python train.py --n_layer=8 --d_model=320 --n_head=5 --n_kv_head=5 --head_dim=64 --d_mlp=1280 --vocab_size=20006 --activation="tanh_gelu" --norm="layernorm" --norm_place="pre" --norm_eps=1e-05 --positions="learned" --qk_norm=false --attn_scale=0.125 --bias="all" --tie_embeddings=false --parallel_block=false --init="normal" --init_std_qkv=0.0178 --init_std_o=0.00444 --init_std_up=0.0178 --init_std_down=0.00444 --optimizer="soap_variant" --lr=0.00319 --lr_mult_o=1.57 --beta1=0.95 --beta2=0.98 --lr_head=0.0117 --warmup_steps=200 --schedule="cos" --final_lr_fraction=0.0 --batch_tokens=65536 --seq_len=512 --doc_mask=false --train_tokens=335600000 --steps=5121 --dataset="wikipedia_en"
Each number is 128 + 24 x the weight over its row's rms, rounded and kept within 0 to 255. Layers, rows and columns count from 0. Numbers have three digits each. The size before them is the row's rms in percent of the matrix's.

# layer 5 MLP down (transposed), 1280x320, rms 0.101, rows 427-470, columns 160-319
121:166108172136125162135143104120155118117167169112127142136157168119099150136132107114033096131119138098129112100129118104107134149059137142119119159145141110126130148110115098152117143143128142120167138106159101140109118109099133151111127110082132156088156110125112162119124135123135144099125150137122128159118118139157146165128087132137168171126124127178145147118145120141160138079147146098170130104168175056136143151119071095160105101125149161139187133145126074111113137136123095
094:123136134122115146120138117155151149148162119107092135113142105088131127131145180139171100091127126126147099085150126106136130096137125130143119099140143160128094156143129089125110149159130162135140151110162146140136112172127113151170145147119102145160117109104120151156152102117093145092155136125146091121149112155159154119121133121102148124134165146122145169148139126117131116170097123096128120136081144124147102110147084138127117142145103149137101128114099129120130108150108115
104:170152041108170090169128150150154120102093136102146132116149133115105170165094159125138093120140146139120115126128145104098152097129143162141110123148108096142131129072085108143172101131101134136119113126114142147158121154104179116158166118156121134124105166137158161157144160135150133159144161093107111112130135127141150146150152127138172118075113141118157208138139109147130134112130121118127134147110130128190117103084119127106102148137126132098108103099140079138169115118093106
115:112077102128148117130132150146156106169097125137161123114129135145121143165137132108143154079112149133104150133133150112130145151118127152183146171099107156103112104165138154143099120073139168125143141175108133162122118127119104131123106149104163127049131152140136144132146164110105112138131159154119123144116140090125094171115084104147101085114108135099135150092116093133135121135080137131109131148068123119166128129133152116097114161132178136116138110135138144110126114142092111
114:152118162149126092135143138124131103168122090099143109162111110103110126167157134115094126121111145130144149176111174122091110160135086133140120161115188142128101104121118069150139121083111148142132165116155127139087123104152120147152158064124119110094149134161153130112158117128145143130068121135151133113136135101122136141112077132136142090124143154089170105092121100164122101141144140146178141111118150136135150134156119100148164147188157100091101120096157114132065151166114120
094:156112111137117094157152154120110105140118146103167144115113133150051099122175145135160133106124085165148134146140112109105120134170169133122183139113126104106113150134097131113079114138143166115137149102095143115147169095139109130140072108176161142145133161158123141159147108115149111093131115136146121095120120168109129084179171135129117112105133125118116164148079114124160103130107147175130121120144145119136104128095107132124164138180152111145122086103085144099132119149129107
096:155149140150141165139146120113083137104117130104098170113154136141103132107140146156100114129155104130105157128155080127120127086145115065151127104119065151133140132142165107084130135089155103188115139115130155108097128120094106142126107139143119156123144111128130127136102155142131091141162162126092150139140127130109118140148126131112155151105141086130129120115169119094129095123197110123131118152140098116125123157144136113193166094141142149105079119101096115120106145122134145
102:087129145142151151153127125174131100099156126122175108162100155111084094107124119122180102123124150108106146138111158147112146088126128136105152109106118155119147132132129135113120163166113135103101089125158148127136146089144101108121143143114120149110139120139133125081154132123130135120143102120145137135144138094119091132145084143101210126141138101117157167138165093130133135167132152151139142140119149133165140116137085155100104110146161154124109156116155068101110132175118113
109:154114115097136146111155107142134109114144124138118106067117113093112117099104121147108131126119150109155149112101107166102142108115137116160154091171119147144136133141154150139119150157147096112096143091121094150144149081129113102148127177115150097091086114105173106147117164145140133118119153127121121147104079116109129156175152105119133114162101145113111144101156160146126155181136121138111129106098104156155140105107122122062101094177137121147146119133097099143109094117148144
097:135118151122119157127112097139104153168093170094152137138136163145130122127134146149163109143119143137131100158123105092119178134112106102068105113132104160135151144179126117143136153132160133149111134096120100143104170094131144114170084125093117130135115104134142124130079025120137146101118102118120127094131087172084109121112148125140113156094074144128165147164123164103138167147110099127097123122129095124142151138123144164118144118114093123125137094102144083168140148122175136
108:146148127079137144155139171137115150113145138136134149127124157145145102095121158129094140167123142131135099129142129136111138102124164116106074128122126147123134140183137096118148132118110125107155150091095087100160123102077128116140095126203131109152130132115150105167131135151130137116181176098120062063132115131134145119143144182160105118121103145137137118135158079143134138147127120134154116136141098106128147132133143136160153153146138105090106114129101158134164112137123087
101:156111092122136053112085117156084085138110136132122129131145164137168085159112109108162138134158121132112151100159120099171126176122129166138116119144145129133119167118100100115121106149127109134174108157145135132156079129113105120141121107110158119125119158110079175137179111137108107162092114067127121191154135112057111130125125202151160127147149131135122106150128121145133122141152142123144121119101155120090111167096098125128138116127142132128126054139077154088146136145108128
098:154145168127183108100141103088085135071111128113146101154140143108115153138142098124135097162151101165094128137150117086138148104096110147120128177145139134127127146131116102176120101126135082132159121097126142129110100141095137096149164154136099103105140133112100123132104101158140099156091121141131166139139127080093159114161155130146131145102123064129133097123070122133097133102111157116144108130151148156139134107083106141097119119130116096136142124137087103164110172128138144
101:143089144145142087135106151118129101107144086111124164146123139095122126169139143121130122123096116140168085137156130120140130158148102130101115148133118145156143117095139138194138152134154124131136099122179168132158099093116149130141147156092156110115177126101161123135102107145124111185135113096141134118146102118168138104154117151152110132144120149158125113157129119117150110124129152120096104106130127132117176131110136127101128175114159106088149095104110150131160148157129118
090:129145133173116067133108155131124145091105093119110145119164119117164127171108120134176158123137137152141098162125090126121089187131138143106164102144124056139109128114134153167149116057135122141143105150127125113133155092152100114076109063135104130117167143129138091089150149115140167126110124155158156164126103108133123127113087125111129105103158139132119134124152123162102141127118145133140117138100142127139105151172116145149118178145122151145103092139154114126125132136128163
082:096127115110152141116148138119075097154134106109120113143130166118120123110106157115217115128127137117145110127119148096174159071173151139121103112151117153120121115137115129107114139148156140117086162133120128172135090138131145124115150135158102130126127098155154125180119092114155127149163148131139135153146157133132134093119135103116093120153141091145128132157057121113148136136138135154136117123098119125115121093105121166129141185150120095122111120159158117154154204175139124
091:085094109152098168152167133135175158113109127136112109113127142103117117124092152118134119118141086099161101138132095133105131139115139132138148139146148114133125125121113143125149124126136138126144114157109134071131120132131125168108181155128087117181120120131161150154140160107105112121149139095141125109101128185169091162120102115147100116155091168106134119134162137119104097103163076106103108115162116140175105127130131133169165134128117090124089115127121131116103143136144180
105:160145113133132093150160166142112160153129100111106172165120107139179135104147112124104123137120105151148112126137080083084119116092155116145129113148138120091121112156139146146142157111123113153093149135126157083149156136108115126125120117163174111113115147149173115136125195123096097123163142131115123090124163186136094134144137131138177141112168092096140121092174156141115090100083123122153087128108091108089102127141124166153100152150124097113170105155098108129105109095105111
105:116145115131117155132168136165119128128171096107111154129112128123167125143089143140178136105189103150128124123116164122115122141128141162136133132105094178143107126155142149153110101104130141105111148134134138160108142106130129160150124127133117138100136129172104163131143129141108130110102172101144177160157132112135143093195106144148103127151102158120135123097091117142149177160112113154135128152112140137126134108106091169094101121116118110148144114098139128151124141126138151
105:119115115111134103134180162166118117167140158148142130109133137163096149143128181129128170117132120126172175140120087143164148132156161146133126125105138133126132110118114097147143087112113123133114097135079082111105083145134152103130107127154107144173093179126108121146086115158143155129115131109139151106124114123118150116138128120115133114109132176087172142120156112096118150092164136106124130081145112132111093131149095121143133148111158155099128152153133127140107132153145121
107:114134127094107145133174083143091106093113134150161137155111114133123105143147130131151120144134120112134105106141133096154157124087122135120152156129098151163121129153099123109134137140160111140132091107101088070103135173104139129162103133132114123114133126141142129130147142161143159049106138179130116169127113105113133105165159081107119129138140144159137158181115133132147147071125130122104114153110139118135133150144146100115110139074125184133120086154134117130127113089108130
086:074104119154149141154155147157119145130113122081152089098094132145135126089171135118102100139135119105126122123145081131120137137112118108121124135171088094137166143097137149122091124119154141128135069095121126096107088103162119119115141168101145094122111161100104106126161071139124130126109100095100138112110120122150105160097103177122144123135146126132102113131110107119138130138153120156129133126147140142174067103115138166143124106138124067113144090118144141104144106144135114
097:137141138121142119169112126109124153088154131151125122102133116169140151096113159088172115137132110132137110132126084151102121101102151134133086117157131111142143136101151172156129124163115135174101105121153130103166139130160127151146151119107105123148102137085116127138155178117112153143099154119145112116142124136119082092092136160120135131152139141142119084169113132137123130157119097142114083097152086114096153086122132151167160137112112100176117076146116104119153108143163124
102:145125164138118117095148122122106097109101132099139144129096100103149115121150138135109098164094125108100141127160120125159137135116089127114127131168120142118136139125125123145107105127109078162195129101094109136141102174120160074142111141129118128110160125112110134169100148132155096101138143120104148166125154149077140128162078151120134110142146143134150113130131133111132143142103143113162125125123128107122087164142128138131133165146106127157098153110118099112094144109110124
092:135105156108126135130147139131109131140156112118174119134127197132120152143134099101068176200130113125110110126106160149136130162124106100145158181115129132103105154142118122178125121111113118180137104126144097160088111135214120132154195120105146118095126110115150128158143117137136117140146146153105133169096156115129063133140136102079177105121089058116139118140119142157169133103097138141141115165113153116141121093128099130116113085168091124112122120109157147113155099101123141
099:128198136156175162104129154103161140102130129154159108125087123101142159089154101118123139114083151139119129127123143073110092149138113149116152103106159095114113152082139137130136130151117160103108134130138106158122130129122153160137127125148157103124168133145143131135149095119158186124115108133171094127094131096127129102132173139081114116116137138087147119108122181107088124116107119160146109113140128124119086111122117142176119123176098102142129117169129125134113127136133129
089:102120128108102097104139094100112116120145115122109168119176114082146111140143105168123137126152087144106159135121125159107117116175106145082154144146161106119124146141114164113143147134177152129115107135123167096103138085157130127166129120145191123054121111098090106128116128137142102155128136118118142116135126092135165137103123136102128143127121134156079142106149163143140159135118069106135083126155154113138124160111131131144100170110113130163139120118149122124118123158105099
101:118135150102130122115115132136131107171092161166098121116144145096180159127127124131099108129141133148153137119128152147090134165064089118126142108169126133118147165110108111131136095118158133152150124175119086134142155090147109094121146096160115130129128185135080117087120063124157122128103127177110134127080127122166153160128148174144100106117122164067126145139144100167115171154146125201157146128135118122127125126155143157112158114144155130156100089111115133106113121101119160
100:115087082124152101118131153154144146136093156095129101123104090092137106130127130116081123199144153139125141141125153074108171163148161114109113108172150149130167120118145145151162171138138154170139138140112144133109140125144166129133083155135156137140162157125118172135125189146065150173130146112125117134123142116132153152090140081092101125172114115150112132123099117116113141124105127165119108190169170066078101081118102092135129146123087134128132111168147077135127118129117126
103:151086129125107172147112115158110153141120142132165107125088164139143167113155171119149144139159095091147152116165157147141128120140123159109120140113128070121116129102139116111159102151110121142124178155125134122115123134118153120090123133104149149113138122140133115124146149133102143145106136127123119149107109112117148117119097119162141138115155149147112123102124144139150082096154105137131153135110110101135186122127121091125101111121160094187137083141103096149138143152108142
109:183086138145138126109127110118104111115180136126134109106156108159142117142129153129075098127148137123105115155111103105103170136177125101133119163110104130148186182116083146143094112129152110135112118116141124123149105135157142146128111109104148123146116134137098138132174142159163152111129132095150085115134121124134101181066110118154163126172116093130127151139132131097130101134147121151147110117196150144137138150137135148138144126100127107159113124082121135130117136134165155
092:127098100109092129158110096136126148130123093149162130136132165153147124163150127119061126103151104122173133144118138141136082084111146169110130119141179136107131144146138132122101124194143146160167114148095143135145165144114098141155125128146095160163129128122140128117112160143148119077132122108145087114105156114130142142131110120143137114100188100124161095106120135091143090116152124131138129146132136122139158115153131149151176132106144167177104127109145141109093146170095132
104:114092135127109100119117105168144141184069078119123129109146137139143128123083137090167103173105134141185147143137138104099106110124141141111109107119102109141144150132115146193123170131109119146123168199127129194148123096128148133095125119148154151123149109098125155128138184098152150115109147129137122159120161136152145115139112076145065158120126082110120094117098104120144173123133147094101147101081114154111130146115136149147134131122131147132128154156137107115143173137148175
105:087070074149135142110103132139144103139125122126126147117106126124101090146120133130139095097122109123149166152153130129106147121179123159140140145148152191137099110141139113116148123124171132062148093161146124163167110142112128111113093135122166146146125108156166144086123152188116109143130098158159137130140125125148099148124134136128127130146159184126131135077108163108145129160131139119132136100169150160153103121159110093120147138147125142110150153149122162097163122115084105
077:172120158115112127111114140095076136078117100127134094112106081134145094124105173133112131142120132071173138191138132160129138104138149143138088173158142097104142155142143150116110151139174114093121176129143126126113149155118118129136096134109142133129140118119090087145126167172158134153156112116107132118132134169167127151152154091112114150170111122202156104153122138125122134121111130158129125154168138091112099127102136142091128154129156135118100077149155130088150129178128142
107:157167089082048124087127103134136165140109119135140116170116101117151136101110143131142172096146151109123125127146103127155150082092159156115118100126142068107131125155140120136107088103140146135121095136159119131112109171139087098112118102104148111147102131130158114122153095116101136122135137131163158161105158113135119138057149120148142125111143153134112132139141104115110090139085145111165137122141141150154094155142120145153110110158102136125145104157149108131143110094147139
107:141140103142171111118141197146111114129097153110182127076131153115162144123123120102108098131134100128130096109163097143150106120127100085149112110146144155145147123154127125122120123112110121143105151180083139108115119110113128130165123154150118095122137176103114164106148156124101118136160182126138090147093095105138138136121122145129163128111109131159122142133114116129092134100067126103210165143084137114108121118096143133154138100167128124129123094161132081130151153115118128
117:106111107122139134124146186124107120113223103111120143115107117117094109145133155136107132131133145151077099144145119121104128155182110117124148105149143156143136122133119121099154162155150143088085176142139114138153106135118134101128146104143134191161099091130126090123137103144143102103164104104137083119102138134140152103171122113136155132123139125132142149126092137144144156118135157143137165149124135129099123157091148114129178134117114137136080104112145182155121123106113097
089:121123101133125155107152125106143143140140110132151123145173097091137083131182136169206163139137115185113137126111153180126135096157129142138129105160114118138114146125136140139134146088114152146109109136115187120139115121115099130110154124111137115095109160148122110115126195144128111109119062113150099106135130133118137101143106068119086118098161123126086142148165144108105123141111141135138178158130139175166145151134116112098129136104158116108105140133122115119117127095137112
097:124146116117121101137089166135154103128144109104178102154131174135144168138135078127127121130117112090120119155152076097111155103114162122143136086128149143152174160110133116112094144116112120118124142177120165135118122157083114134127107117132133138146127131127076128102148142136121140104111128139117149131121087093167094072039118136132129130167145086122138125123125155160182143123114105091164133116086118119146143117116121151165166121111114157120150120188151134136111114122131162
088:149113118126142100122131105157176140148173116139142114131158159162126145162097150122074130133164081138090166101104121150137142130186102151157146158130171141117164128164143129120098138098103137113150131130147151158103137162099126139120138118139162131147150088083128142156139167140127117111084155142097141119158149088153123150124097113104083127170114134149103102100151127144124125140141112105154128058152135092134145115107165163137124116134159101136152167100117069114102124156147148
103:105129123118150113074126123097110151138103125093122097140134130122121147125118144100105141129115123088098172138101130113137116139074122111146126150118093132103098126101123111073131128172143104107128137118128114130155136140166133115115158092113122152160133142148134142102143121132124112110114118151126130145131129137116164142134192153163132110113120125164169087139110092140116164130112125102111099106073179116136163143118140149104183078137157146127134206137055159136106166130112147
098:160140091090147147115099090173141118126121132122131133105126119140141075137117130122121159125125155136127136116113078126131143108151126105165151096121094103111160139154123105080078144126110128174171115136122141131166132130097119125113118154128177144161114167073132141119134151120101101144125132085085125133136116121166118154117098076159116101172123125150075116068153059139135155117119107120125174148117135114157163157162122114098152131118166104136122145128115187120161160107144124
104:144139120138112103140118147141128133119112171131140122155109124124122127080120097163120111101108119067146111105119109154089114154151169133154185093132117139160126119141138114120139134107121168136129086157097121163112114092119122116131156088142126102134137127137110123162106065116087114087128152118183065118133099098095099165154108106117114131102161138117108114141119152148115132119184170116137155137115149162151154159139134139152181114146117125137091077114129121168131138098146138
# layer 5 MLP up, 1280x320, rms 0.0908, rows 428-471, columns 160-319
096:156161167121108082130132058120143175153167093146130073120124156120139114150143146130127168161120126109168124166135168151129105135129150140146111147113139169161133139140154122119124103103185104090135114066139108148155125148146157138141145125125105140147149120136142115150171129140115148112162128131138173170097123149092157137164153119100161164157173109074105132132157132151073152150122121130131151078117127108149113111132124123098134138102102093182094128109114130152078117116133109
093:129156111159090140093131134109104117117122109175120133158103113131136148135115133147091189140144151112135103142140143136141133117143155156100161121133128122128130124104123118105134144132135114165102099156105131142140141163151118119177115127157158111123146121123136098133108153138101141111123163140116100137143086104091128118139176186145171095088141138160157146135175141133129183140138100171121120177128109145154121102119178147150151160132160119126102167173160126108119104140127114
109:144079089111149109142155131165114093083100111138131110093087099133142162161158134141123100100083141126121126144110123115116148127156130139140161184120089124135147165148142135147128173093124114089143126134140101126159133148113121085094097177109104139113161128121157146140134133145113169140101130105116122110125155145138120143109069139096130126167091138108114148103107136136140125127084107163119142124123092147176100124113168118096135128107151101101138128125080114122182116130131116
119:130116089142124153123102125154131143134115101095113125157099156149124170160154129171112157157149114131118089137156131142133086125124118141142151152148131126165126111187127135132124130189108136129109129099112116171149127131108115105157141123102114162117157121104155105170153136124137127126150117147134098163068149156108123137109134120106129087128114145122097122128139124085135127094164124106170079136110152111112096124097174144143144141098147124149159135126159119154149113159074093
089:136133137145141138091149107111148151100150082117137145107107124149154118097196084121123177148114080156125111093096109106137142135146086119103122100165149122103104157135127122136135141147129162120116141139113131109088139130115087163126152102106144129084149075112152148116121135113159151119108110138143140110170153084133115132137165130147162127123114092150130110098113085112108144151130116126105149153150166109098077136111146149146086145133127112125148160133142123125119128139103096
101:091147178159098114073130156159134126160155153131131153179104111081101109111139171146145095134151103109132118133117143119133139150151136166088143127146102118132115103120124166122108141131118083164128143121099106159120145111203119177150147124103114131161088139129156157091126099136124118159074135125071107111120123109103136131146139080148087112096176102095104109113129100120119178126100147171150127151110093132142116111113135076146141139120145163079094093076129128132122137154117128
099:140128125183108176167137130128204067095139133135161101124079114115145121066108143102160142120110125080164112137137155156107093182121159145124104142139147105118157129124130124150135186127154101107146092137124104118091126136129104157117125117100127115156140120098167092161135171153108143144139157166109104113131108113086163118141158134115141151163109111105120079134125091130132109156105133133168123106113101141108145126098106125164161126123148134173138158115150111101125130129145174
114:144137119135173139113122154100086165146123135098106140152124092151101115128118119160137191154074106134146108116124151103095131132142120112152132128129116129106185133136133145118125144147169100134168134071107078108100127120131142130211070123092103099110098091119133154124149127139118127080113146134103100121118126142130157164122166136108109145100103127155156127149109132077111140116136156161107102158147122124130125090134110125096101165161126124094135103131140143110119107140084110
097:101161118120109139133086147142179147116132144104105136119134166151149165117106106129084149125132142159099105169102081115083175119137161163147086122125150122119116089116151171105096120098132094132136160117161156109144149129138127095136154086163133149130096117101170134144151099119160136095126130102140126122113174114128132094115122126112127122143163102095104086136165147109140126146139135115133143134133059137151112097141137145139120143137140115104115140131179114131077129150182153
108:144128127131144122121119129134129121156115123125106118107138138152086112129184129122139136045174169117142166093111101147098117102085183092112137148137144155118141131134146079103096118134126111080151180136124071136129177107116134144102163150133191171106138113103170127116139156152091147145132129145137086125140155160117162148123139130114111139109152121153123122087163154164143154155155135084141167107142125141094132131153176151115099144104114107128115141126117120086127155149124129
101:120148128152106136086147106163158108144093063124096108114131125126177097109120129109161118109139093081117137147135107144170091113116114124150159126071149141132137121138118091163123146110133129131166097105155111078173125126116165108119142102142125143119099120168178164096143127125163124135140112127111149145137150124078129176120127123122113132099134125169099156179155123143110101125113134147128101055132108115138102125095115095132093072104121150137119123120106115147111130145138143
099:103147130137135107158063114116185154127126121123132134102146108107096120130125145141099136109147141108129119103139138108136118111172079165115165117161113116158148106149152129143127107115118124171171093142130135136153122125089130123149141145115145124113112159138082160145140171153115119120130113139112129092169111133123152098120100169112139148158122113115124100145088114092152142117100094126099147117128113145044119079088136083127138161061123169132101118107155128110086096111107157
098:109111136114133143122120122097117141101121119103158125124153134176137134144145185125125089121145133109167134108056128138124147166113115149146120129170152147103134129145147111137088124137101133120163138154112101125114099065117080109154146159133140139122124120120129129154143119148129147103131114146124128144122153163158141082130149139185139092171125134112105091120134101111106169110117126157138148129113107153158129107155134130085099126153178115179129131103136113140144150137153139
097:078130132128128134155132139134112111120127115136147162139153098136168126130152123130125149120091094119132121120128136115111143135160134094082136120108125100124138114135156145184135189122152104132102083121137126115134119138170100110118147169137153138096131101090163100126153103126169082132138109151144130107167080166138153117161136171133117092114103122105147119109142156094111118147100106143112085154127145129148092149109084114149122116105110117148116146142093116174132143175149098
080:136119128173085128115089137105160117128127141106133159124131144145125151102124120150130147181140128111137127148157119149135116128086103124134135144123133145160123123169113123132144179113157158105177156112158149117129146110081121157115128151137117142146142165112100111102140067152144120170120140119133130092102105111146090122132081155141119148140116153106145109139154172163140114113109089112119085137119128159072064115174144129125106112123132165152123138066115126135155082131143136
093:117174125148149142118098112116102168129159144123124119164118138125134122126124117097146123139081161138111124127123108177171093171103156112142111154167121121140114149140188125093146141123087123104096180161121124137136159096123123145137111071155129114153161104138152150104080121126137120152128143141107096109097139104143131183116107135125122122139146180171148096133172128100121135139120119133162187163125140083148147124152088120091149124106159131124148136120130122099075123143111141
107:154147124141126153138117140154089102140116123100137163132131117126152152105111123118146145091134126077108161103129114128092159135162143140168107130119149124107093154102126127081134107089131114113132096122102138114120128139144167168123157170139144095127149152154128172148130098123126108096099133158126174116132129145101133137162134163126161116117144145092118141137101081109122136140114145161168122142136103137102112126147139106086062118110138127094110149114091160099133133138141107
106:097163086114124073102126137152155161149092124130121142100144171156084124133126117151121140119148165174108128148180116151136141166125131136133089137161114153150125089136124106114135139119103124137115099140103108151129119150089107113102103133106107140135145131126110148121166115148121149179141148133113134138091074134111114120145156127138131159099098144126075119120132105143139123110160139111107171112150147106106121100125108101141115067142148108099153108141196161126129112134132144
106:162171156161120123094105101060132097096104109152114144165170154113136133098116094162107118179156134119101107143152143105111117124125130127091097128139136113085144132147169112114084134140131125121145110143143141114109153145131111148098136155109114153102172085097121131110136116111128113142103121154145159153152150140155127095159122160135103111127140081117094093164128132130159135114117105158206111172118119118114108130178131151119140130101151117176137129121112128146162127114103123
105:151149138137169133132106115149186163139102146137168109129104116107136123102127125144132136062164128110121143122117103127176081112143150138146095080168144171154117117078152118121124119130136097136055122143173142154111094081139127148110112089131109114088133129118125134189118137146092094121121076136133137157152138147154173172146152158180146122142121120132112113126165123128120106117143139109158097104125164133137105112117122125137157128105133077168115115104141126170129128149127107
092:138111126141112131116126160105116096138103134155123092127166116131079099150137112130128148151107159123127109126075178140151149106137125164141110113105118123102106137153106094080158111101108172127163132085138132125103171138149108148159128107173120130140124119138127080109116181110097158143112152171175094125089158111109072117157153147108125130096114162123146140106156148083134144145122155101087121158099126115093143134163094075182142110103114136117146158147118143105132148093166146
103:117149146137096137123141124107166138075158133098153149134093134143102116157131159157128114131112109112089120124128177112157117115112117165135101169123125147108070113141152137140101104091099157140163117135112114111103138108128132144094177111122126142091103076209135117121131100123145090088089143189146150143117104135100129119131140134137155090155097143152105133104105125120130075155127172113122140143134143097099099131169154121123157107126124131134170151145109138106094115150101120
100:106108125136115132113114107102116130146115112120090096143088156113116155136151149152137121124111114117159120156135105103109125094151100140115143151118128115160144149134084157133112102142114162140143143128129085100129144151131116091142131140123133171160094159142115119133166123158079128070118122119124102157092140100101137151076168133090126144106097118118142128120168116139181169149108125139086103147166133109163109123121103115108120161158132156094145152152122123119150141115117136
086:129104181155117164150139098123133123114143158100105113151135131104145129121051102112156147135119121092091114096123122096087074129125147121153142071109090130124162117131120120120110149153074125106143091122104170132166104114110156121106133140078130140123153095076126124155156130128152145122163108177109139127166152122150120140102144176169109135163132135151146148150149169126117155149118142119134104104140118149117125127142199123157145148108120117128151099136115152113150109123180154
092:157152106132124094097160140122116123126176087143130148106081144131079113162163099100104122154123154116116105063144109105155111159138143168121140151106135122107153156091141109101123126112107136133139186171107141116129122126121109170146125118143127113174137097114116159165134129160133110120124152108166131066088110127113130166154121149118132098123119162114121139122093124162099166098115138122165128134134103136133081107129132144102096151150106099145077155135128100134147149138158124
089:147124135136092119148103116146125145134129102101160114146088148108161172140143164111103160107111119116147112167122150079143124118138154154106104147113096161122114110108148120134092107123059130133119137097109145122116103109143152092119089123121159166159098131114145148105136101113142157181144126110138096148123134179070121129138136135139173109157147080114148142145164066105154111134133143093085117122144144137106132098098155087109117099153139121087153093124092097126151110107130148
103:149141144103149170162146185113124137105135140139110107111170166110100155133115116143132150131136130168071106116080116130078166083100171161112129105150171146137111153132118135132123087104138177158157136104100155141131170124131137159103154123090132102119142128166099071127101119107164110123124098126091139109140161087129136095146134128120132136134081112132123134120122105148137128155116146138141113150109138115125123107100126124126136143093158175100136110135128120154139153173144178
101:166134140129100092145125145087163140164106145095064115092084148114126151100153134154146115153094116093151117148133124094112112149126116108112149131184145111111162132126122113128097166101148098140156147126117089143116136119139123133134139125131121086126094090114137101079101137147141182135126110132116125117142141131092125101126101155104140143169113107141157159171147122169159114121114134115115169092138117123090158067094126148175090134080128150109178131142107129147116110154108129
096:137116098166147081129131150091117136125113158137129152124129114107144111150132149171103115098153130143128138091099113138131126151132142115103121126106131123178125098114147115125154105107134101162148117098160149165094073127141106140094118114068093117145140185137098124102088125112096152094109154144112100100141146124101102110157167136163169137175188121122150142125144134175121116103134112113079093089080151151168132125132121111134099092152129147113123138116123168130129138134124130
104:118153139143148131111088134172135147146125125184163121163152103137118122047144107129146133106125128114118146122159128140112125146108148081118111136180118148130088114101137101122123112145111145113135153141096100103143150143093165158123097156125113154098111089127141155118156130118145112102119134107170169077103180131114081087147160150109159130132121141123136140127132106158092170152183144137089127112117102129155073129094051116133111106134190136143090154135135140123130135091095122
093:099087130120121135125093142128186125176153153099052122099174136109110117092062130111157128124090097165121109121128143147138116131112145147092089119138116124133117108096141140173121112165154137145113099111086143108130127138119110124154117128123182113112161170089138113094081142143111145184161128164133130126142142131079152136135147145103135137138115131127085201096148127113124161108121133116148144151136133140130120103141106106130101104120133122095146193089121116117165107084113108
100:129148104130109107138074116102115122132105138174105157117116104154094145103115129137090088156119105127128122142139140138134117082079152139124115159133162161130126136157144182131132129132144106106140120111129128143155128144179145151112153142174159123110156131085100104147134124179124131104139107112145152155127163138136157142129167138131135110119138178116117103133083118137131139091131130123175116128132156139082141126154111145097131146137140128160125139115102155102118159138125135
101:110124143119171108151122151143202081148149142131115113127152103131102169143162151141159137134126121137119165171116107078139113102120145122128115113129118126099089100126140155083122130143115112136110150123132089105130155107137171112069105150145141098159157155159167109115119140108108133130152103143142132168145102130119109154127131118144115143129106148153109129105148092130121099156133144159114139158118156139129139106128136135090068113159139116161097152148123121108126128149149151
091:072117100145110128148111121139142102169125116149113133153087148109153173132152102169156176156105124135095169108103123125098122117145110099143166121108176113137152109146155155141111140111087181168144133075120149129149130134171157153131146125126139153122088113127079097156148102121122138126095196145147116174123116140124132091144150168125092145129132129121125167117127130113092123114158079119099130088129110131120148130157151099172153157108147134191135132120108104150087131117149102
110:133146085097132073141103131191158140108152154097112121103184125105070114134114160146071113162141120148126144094104108104139124113117131094111126149119119071136117126130119152150122120163121124080122121160141148166104124180119139149167141146127152148115117109105116143149135137118115177116141126129117127071115132135157091155091145151131167120153107131128113118104122087161109167139150135162148145145144106115124114166142119137076095120128130105132106126091122134080120190132080129
106:129089113155124110133140180137149116139093106144145082126131108159135136169108132136125119146145110160123134100170068132120138143167110121149135085123165111153185130122085184147112113140156068146146125127112148141118109130112124122142133144101099163130100111102107090109139127110119119100116183114101091170083139140141133099125124158150141134140127131134115164098090146132125164151117109117160134106127141126094114074121124122103153122110130157110111138110109200146087107133127125
118:119139083154187083143157178159094163139155116107123140130086161153110120117095166174155103114156115131125093136164162136128123171115158139114115105133104137178112128144108129106132157136128081140103119158088117109143108131139135094131090137151128153122158138123112134153146087154113133138114125161118137113110115131135105117136117157138148139127119160114094161095121148130089139090160129130125095130138159075152119088101111115131096123124098129154146105122165122124154107133130115
094:118118132137188118164155128126083123099162149148133142085122142136118156132118150143134098126105106126104108106125154137125149141131115076097119148133120129160194131151111108137128102151114090120165100096153166131127136150133159132140135112170146162118127066152134149104116096126133100122117137108109146101140113098122181108150160101080191125163126145102123111104132139187132145123117139099107111134154095071097111116132116110150104111131120143125139121138104144108103103124135120
095:128101146107099137141160141141102102113096141103141088141141129139145179110127155130139169160099121098184158139141111151121124085139131110125116110116156119110121081118125117139140139096145140157135140151119131147155132130132105114163136161142084104115133091106141139134144104110118097129154143126123087124113191143131133115167154072104138129106123106133140142109132093161115146119133140160144149173160187106137123116102130118117111133093157136107098084096122156155111147101119090
090:145140158132077197129146148102133117138131124111128157134135169152134197149100140135113133109121164120126112156159137059134141098114123088122111155131100156139124111130133111116102080124127144128130115137114080129139142101153145144125134142120120144133111100156141137076103163093174102125145140121160110141098080121113139144131078093122150097139135138132117059143138107144136147118122108145101111132141122143159119151112096143165143138083102151134108104152134152150126136145101132
101:149136111118136156114161092162125133156075132131130102153116163121147162128159155146134128154121132113150125113103089148148137090127111149122116114162140115116114096148120127146093127122123157168112130140151158150111096074123142085163173107146110166083136113118124163087121156154133153098113131111145158114148136173125136125105142147102123120114129142133155103118106147168089157122170126122126125136141135079132124090156108113152129124094115084198124100147134144099111168137115125
095:141171142153150070124155108159132169135146140192158137106122125107126110157130088095113104085161148138118148152122136115111159119122136132145126126104122133088095088159117128110161130171148112103129160127092146143169122116115134126136133101153146084130120084134119182176126119135102152187100151130135169159134115120085119134104141143140116166149121163106142128149136096136108167148134134096126098102122164110085108126127112127165123099152170117151139135107135124119109128146163122
103:112135121133102137105151076150172114095125130157115110170141116160124136091123092131143167097101121123144134131149091087111157182135134122084116120128097138125125085152169123129151158122106120165135164087125121120132140135146129126113112174149132101174148143139167135111125121136074154113163103129185096137103180143100172109105084120126157098134153130149165069143112106117098134170145143129131172090139136101164108109155118125128117101150126117136139168119098127174114157141146143
109:138176117146131127141137130163140104097109118146139178108151152153112147089119137138149113155112102145115099142149114133144157106101138117168093135099127178151165156117119116119147142124110090192139089115111177164116126077110131069108128108125144152137163152094144127159151127162096148125131144130153097124143167118126138111128129120088097141175108130114146183118089154118095140103100107130104149115119146107110109122105133107144108129145161148138142131116081119131116132165147109